{
  "num_hidden_layers": 12,
  "hidden_size": 576,
  "num_attention_heads": 9,
  "num_key_value_heads": 9,
  "head_dim": 64,
  "intermediate_size": 2304,
  "vocab_size": 37492,
  "hidden_act": "tanh_gelu",
  "norm": "layernorm",
  "norm_place": "pre",
  "norm_eps": 1e-06,
  "positions": "learned",
  "qk_norm": false,
  "attn_scale": 0.125,
  "bias": "all",
  "tie_word_embeddings": true,
  "parallel_block": false,
  "init": "uniform",
  "init_std_qkv": 0.0177,
  "init_std_o": 0.0,
  "init_std_up": 0.0177,
  "init_std_down": 0.0,
  "optimizer": "adam_variant",
  "learning_rate": 0.000719,
  "lr_mult_up": 0.876,
  "beta1": 0.9,
  "beta2": 0.95,
  "lr_head": 0.00471,
  "max_grad_norm": 0.5,
  "warmup_steps": 212,
  "schedule": "wsd",
  "decay_fraction": 0.833,
  "decay_shape": "linear",
  "final_lr_fraction": 0.0,
  "batch_tokens": 262144,
  "max_seq_len": 384,
  "doc_mask": true,
  "z_loss": 0.0001,
  "train_tokens": 1307000000,
  "max_steps": 4986,
  "dataset": "wikipedia_en"
}
Each number is 50 + 12 x the weight over its row's rms, rounded and kept within 0 to 99. Layers, rows and columns count from 0. The size before them is the row's rms in percent of the matrix's.

# v: layer 6 attention value, 576x576, rms 0.0212, rows 203-224, columns 72-143
# o: layer 6 attention output (transposed), 576x576, rms 0.019, rows 203-224, columns 72-143
v203 098:40 46 56 42 58 48 56 58 63 43 35 48 62 54 33 46 54 62 39 43 55 39 46 39 81 47 62 46 53 39 59 46 55 35 53 59 33 46 47 47 48 61 57 58 45 51 47 40 43 47 51 48 63 39 58 48 35 57 52 39 57 42 28 50 63 57 82 47 50 65 63 39
o203 093:48 58 65 50 35 49 64 63 48 55 35 65 41 66 54 41 44 64 49 47 57 71 60 45 42 45 37 51 28 50 42 46 30 78 51 66 79 39 34 52 46 37 28 43 59 56 54 62 55 69 50 54 42 38 29 54 43 38 51 46 58 58 50 43 47 54 32 57 48 44 54 34
v204 104:41 56 41 43 57 50 59 57 46 55 72 41 58 58 28 44 39 55 65 56 54 47 46 56 30 24 57 50 42 46 61 39 44 50 68 60 35 61 47 57 83 40 40 78 59 39 44 55 30 37 52 50 44 52 44 45 44 52 40 51 72 55 40 71 62 50 67 53 53 55 72 50
o204 108:46 51 44 66 72 41 46 55 48 53 45 54 51 61 36 47 59 46 57 58 61 39 45 52 53 54 45 46 57 62 61 65 62 43 37 65 59 21 64 46 26 37 62 52 50 54 46 32 55 67 55 42 61 49 43 40 50 65 57 30 46 50 46 67 44 39 40 70 51 50 46 46
v205 097:53 50 45 55 64 54 68 57 50 35 52 49 56 62 41 42 44 52 52 69 35 42 67 42 60 43 66 48 43 61 39 39 47 45 49 40 43 56 51 47 49 30 82 41 34 63 52 39 61 58 68 59 48 42 27 63 35 82 39 38 63 26 57 41 30 49 34 54 53 49 59 78
o205 101:44 60 32 51 53 56 51 44 41 73 49 68 59 64 59 65 36 65 69 60 65 57 42 35 37 68 49 74 30 54 69 49 52 35 70 59 48 36 50 46 37 55 16 48 75 59 43 52 51 32 53 60 44 35 56 47 37 26 43 44 62 44 39 66 43 59 49 58 55 48 62 50
v206 105:40 48 48 49 66 59 32 40 54 49 39 66 69 52 44 44 57 56 56 43 55 55 68 51 56 60 33 57 58 48 47 57 55 78 76 48 64 45 31 57 39 51 44 58 47 26 57 44 55 61 56 56 53 56 62 41 54 45 37 50 52 60 47 59 46 41 42 50 47 49 39 66
o206 108:61 55 49 62 55 58 41 51 49 36 35 43 54 61 45 43 32 46 23 48 49 64 67 56 63 36 48 40 58 41 60 45 43 44 52 66 68 48 56 24 80 53 71 50 52 56 50 58 41 62 46 48 43 51 52 46 59 38 49 59 47 44 61 47 47 71 58 29 36 67 36 49
v207 104:59 58 53 27 58 51 37 39 42 63 49 64 39 43 40 56 47 38 54 26 57 46 43 42 40 58 68 51 59 60 44 36 44 53 62 53 46 37 51 71 71 47 23 44 35 33 60 63 46 29 56 54 42 46 55 51 44 52 49 74 54 41 57 47 62 38 62 56 61 56 55 32
o207 105:49 64 54 65 49 56 37 33 61 49 46 52 33 36 61 36 36 37 51 64 47 54 69 62 58 60 33 29 36 51 30 44 38 61 54 75 54 46 45 62 53 60 41 35 57 36 51 42 46 58 49 52 49 45 45 48 52 46 73 19 52 59 51 54 45 53 27 77 42 64 34 54
v208 099:71 48 62 66 47 56 49 73 46 54 36 73 45 46 56 50 48 45 30 58 47 31 45 60 48 41 54 39 56 39 61 53 57 36 60 46 53 66 41 71 53 73 32 55 58 66 42 51 67 45 50 46 43 58 42 44 63 43 31 59 46 58 39 58 33 50 61 50 39 48 49 46
o208 099:53 43 43 53 66 49 67 49 37 33 84 41 44 32 53 58 36 56 55 43 56 66 43 52 59 58 88 56 63 58 45 40 59 49 43 52 42 46 56 43 42 47 57 71 50 49 57 50 49 40 51 54 36 42 61 47 73 61 76 64 43 59 63 58 55 37 32 36 52 76 54 55
v209 106:62 50 58 47 54 45 39 35 61 58 63 48 78 56 53 48 56 41 43 58 45 67 66 43 38 35 62 64 39 60 58 51 65 56 52 22 45 69 67 71 55 50 50 57 43 49 44 48 44 46 56 58 40 47 54 66 43 63 57 47 45 70 38 54 33 59 33 60 66 48 68 62
o209 106:46 46 51 35 50 50 39 42 50 47 52 42 45 48 47 39 39 39 44 36 69 24 47 52 29 63 49 31 72 67 36 52 60 40 42 39 27 73 30 47 62 50 57 27 68 33 54 57 71 34 39 38 60 70 56 36 47 63 68 49 61 71 53 40 81 49 36 42 56 51 51 40
v210 097:59 43 40 69 46 44 37 57 45 51 57 59 72 67 63 57 53 38 50 48 44 43 51 71 51 56 33 46 65 55 65 63 59 59 57 59 45 49 60 56 67 45 51 53 39 35 39 40 52 52 36 64 66 73 55 35 75 47 47 34 39 60 56 44 30 44 68 44 45 44 50 46
o210 098:52 53 38 43 42 50 48 50 62 41 50 49 62 47 45 56 44 42 57 54 51 72 42 42 63 46 46 50 75 58 41 33 49 58 37 32 58 44 57 44 56 62 60 55 39 47 60 52 55 46 60 52 64 69 60 48 55 69 64 42 50 56 55 37 61 35 48 41 42 67 41 36
v211 099:65 58 39 46 43 44 41 43 53 41 71 60 32 69 39 61 24 36 45 50 39 36 24 46 48 47 67 31 40 73 34 51 43 52 63 62 40 55 51 69 79 62 32 83 48 57 44 41 49 42 34 63 64 46 48 60 48 54 42 73 40 58 64 52 58 39 56 27 41 58 45 34
o211 097:56 82 55 66 57 51 49 50 41 65 59 52 66 17 55 47 40 52 63 49 49 65 73 50 60 47 40 32 42 46 45 43 54 53 53 47 45 49 58 39 45 54 52 18 39 54 51 36 36 58 72 46 44 42 52 57 52 59 60 56 39 53 50 31 48 49 54 76 64 60 48 51
v212 104:57 50 38 51 71 56 47 53 40 67 33 40 47 54 55 59 48 45 71 46 57 22 55 41 81 49 55 49 57 42 60 60 30 62 29 50 63 49 57 71 58 43 49 74 39 61 51 43 48 44 37 75 41 65 62 56 59 56 62 49 51 52 68 35 46 45 48 51 57 47 62 27
o212 103:35 48 27 64 18 54 48 70 48 44 50 59 38 59 36 44 41 60 71 48 71 51 39 45 29 69 48 39 87 58 50 32 53 44 66 67 56 48 49 51 56 60 35 44 49 42 43 58 46 61 54 65 43 34 38 42 58 44 60 31 65 59 39 42 42 31 50 63 39 66 43 35
v213 105:59 30 45 48 48 51 58 55 54 40 38 41 46 47 45 53 54 42 48 44 45 37 62 46 94 58 49 36 27 57 36 44 47 45 63 54 60 43 51 52 38 59 64 66 38 59 50 37 65 59 40 71 36 32 33 51 51 47 37 45 39 71 45 62 60 49 38 51 46 65 58 56
o213 109:56 84 36 42 37 56 45 53 47 58 49 62 43 33 26 47 49 62 56 60 50 88 53 48 24 49 70 49 37 51 67 53 55 43 60 52 41 69 42 47 29 29 28 20 51 29 57 61 39 41 51 30 39 49 62 51 36 48 55 55 53 55 57 47 54 66 55 54 49 50 45 42
v214 100:72 36 40 40 22 47 59 41 52 45 73 47 69 41 44 54 52 34 47 61 52 33 20 29 55 43 75 36 35 68 53 44 59 32 40 48 43 65 59 55 81 63 52 47 48 45 45 39 32 51 63 42 50 44 61 59 32 54 58 41 54 59 64 42 33 50 29 53 52 61 64 51
o214 101:52 49 68 44 71 48 34 58 60 53 65 62 32 52 51 32 60 75 65 35 49 34 53 55 37 51 47 64 52 69 38 65 51 49 70 74 31 62 39 54 20 66 37 51 53 43 45 61 71 45 31 45 50 49 54 48 57 56 67 30 66 39 39 68 66 43 41 63 57 45 56 46
v215 099:71 42 49 54 36 57 61 48 53 39 39 51 56 66 45 61 39 57 39 43 42 56 51 41 61 44 14 47 48 48 51 40 54 50 60 55 49 45 45 45 57 49 58 43 75 48 49 53 39 33 61 57 47 38 51 53 39 55 45 73 44 53 61 64 89 37 32 52 61 48 65 48
o215 100:51 38 57 47 57 46 43 54 57 51 28 60 63 40 62 47 50 70 54 33 63 26 43 60 38 55 59 49 65 47 38 57 47 52 29 50 45 54 35 59 47 64 43 68 29 58 49 52 64 59 46 45 75 49 51 45 50 26 42 43 64 59 24 27 46 71 72 51 63 31 61 45
v216 098:55 61 47 62 60 42 37 44 46 45 66 32 44 69 44 49 56 57 48 47 33 47 55 35 47 46 37 62 46 51 46 44 72 39 91 67 53 43 68 70 66 44 35 67 40 42 44 52 68 47 41 61 44 41 66 58 63 50 34 53 22 42 54 62 31 74 51 44 55 45 80 45
o216 097:57 48 41 50 23 31 47 42 50 57 38 45 40 32 67 48 53 43 48 54 55 41 56 67 28 59 27 41 56 44 60 51 50 46 40 49 68 59 33 53 61 66 58 39 63 46 47 59 67 74 37 49 78 63 44 46 34 70 78 24 46 66 56 40 66 52 62 49 27 50 47 29
v217 092:60 50 50 46 55 55 57 62 46 51 21 59 40 58 50 65 39 56 51 54 58 75 51 49 49 74 53 57 56 53 68 46 39 66 73 57 56 68 48 40 66 57 53 40 44 42 42 50 62 65 51 39 45 58 45 46 56 49 49 45 33 68 25 47 57 56 58 25 36 33 43 56
o217 090:49 43 35 40 41 61 57 59 50 45 60 48 63 40 60 44 41 68 41 52 47 39 49 42 62 29 40 42 52 54 43 55 43 54 40 35 74 32 54 54 64 54 63 55 37 77 47 45 36 47 55 57 42 55 58 56 68 61 49 61 54 43 53 15 47 65 66 28 61 90 52 45
v218 102:55 43 45 55 47 61 39 55 52 35 59 50 62 54 67 45 43 44 66 44 42 75 49 51 62 60 52 57 49 45 65 62 39 42 57 14 24 77 74 26 48 37 82 41 36 58 58 41 41 46 41 48 50 46 39 43 67 53 45 40 40 39 57 46 44 47 19 39 46 51 64 59
o218 106:73 54 44 49 49 54 43 48 43 54 49 53 68 46 62 67 47 43 47 67 41 38 30 42 51 41 67 35 63 26 45 23 60 31 44 60 41 54 53 53 43 60 31 56 58 53 49 57 27 37 62 43 58 21 46 53 60 67 69 51 69 50 50 60 39 13 53 78 40 51 56 49
v219 104:53 53 54 41 26 46 65 53 59 65 42 47 47 53 62 49 53 58 54 42 60 48 61 36 41 71 17 58 67 61 31 46 53 46 57 25 63 46 34 44 38 64 52 69 42 71 55 49 72 58 55 47 47 50 48 55 45 53 54 40 54 36 55 55 45 58 09 36 65 62 41 42
o219 102:62 54 53 53 57 49 41 48 56 39 48 66 34 22 29 44 41 78 88 55 36 56 47 48 66 48 69 51 16 34 52 46 55 37 61 72 32 62 51 43 52 69 47 61 55 35 61 67 39 42 47 61 50 48 47 40 43 43 45 48 56 46 52 48 42 58 72 50 45 63 45 51
v220 111:72 64 74 48 55 46 50 72 47 62 58 48 52 46 66 52 40 45 33 20 60 24 58 57 50 52 66 89 28 57 65 42 38 68 36 58 43 46 45 40 37 51 39 50 60 58 57 42 61 63 41 63 57 63 71 30 40 44 51 51 43 50 45 37 51 39 67 54 55 40 41 60
o220 115:29 38 51 55 21 53 49 46 39 53 48 41 47 56 43 61 73 40 58 61 50 41 33 18 40 50 47 35 63 51 33 46 61 42 56 43 41 43 65 47 79 59 48 57 61 29 45 51 29 40 55 46 42 52 47 50 63 63 41 31 50 49 56 44 51 18 28 40 27 50 41 59
v221 095:70 48 53 58 43 47 44 72 63 48 62 47 30 43 46 60 35 47 32 57 43 47 41 60 59 66 48 51 41 50 51 42 64 66 56 56 65 67 45 82 67 65 52 57 25 54 42 56 53 48 30 47 53 54 47 44 38 45 63 74 39 63 43 52 55 51 53 29 44 48 46 38
o221 096:33 55 28 54 45 55 48 47 51 63 60 59 44 39 42 41 50 52 56 43 62 65 53 51 67 33 42 50 50 35 30 36 55 48 60 36 59 52 69 43 46 70 48 32 30 44 44 38 54 44 69 75 43 46 49 36 58 49 67 48 48 68 57 41 36 52 58 46 53 78 49 33
v222 102:61 52 47 52 37 58 56 33 37 55 62 52 45 41 39 51 55 62 43 65 54 45 38 53 63 39 57 64 35 55 37 57 50 69 27 31 50 45 41 46 64 54 39 54 58 67 48 61 75 55 51 69 58 61 65 62 54 49 38 62 49 40 46 57 58 58 40 80 55 43 51 61
o222 105:47 42 59 54 53 59 40 50 52 46 65 44 56 56 64 64 50 64 36 56 55 38 37 47 50 66 39 55 57 50 50 30 74 34 40 65 54 67 65 40 58 54 70 41 55 59 29 42 39 65 57 71 53 39 34 39 42 47 55 37 48 46 62 52 54 63 66 37 51 49 66 39
v223 097:30 53 51 54 42 54 38 41 49 47 57 41 49 54 35 54 52 66 38 37 46 45 40 60 58 45 57 47 45 46 30 51 56 62 61 38 47 52 65 57 58 55 35 61 27 57 57 60 41 58 49 43 57 47 41 44 35 42 70 42 40 54 56 79 24 57 52 50 57 48 73 71
o223 097:49 52 54 61 64 59 56 43 41 65 49 48 46 59 58 74 19 44 31 56 55 63 53 39 40 51 32 41 51 55 55 27 62 22 49 67 56 55 36 42 65 50 53 41 62 57 49 18 53 61 53 37 56 30 65 53 46 47 58 45 42 52 51 53 85 50 54 34 42 57 57 54
v224 101:39 29 50 43 50 51 68 46 54 43 44 44 46 58 61 41 33 55 56 43 40 45 44 44 90 21 54 68 45 64 60 49 38 41 43 46 19 59 46 38 32 41 61 63 56 66 56 51 57 40 42 43 53 40 33 65 57 55 47 51 39 70 37 46 50 56 54 52 52 71 60 39
o224 107:45 65 48 57 24 46 52 44 68 61 48 52 78 33 47 44 40 64 44 63 45 66 44 29 17 54 56 45 38 60 58 39 52 47 45 61 38 50 39 54 26 59 40 38 51 58 58 50 43 57 55 30 48 29 61 47 43 59 47 51 68 62 31 62 49 40 58 56 61 25 53 40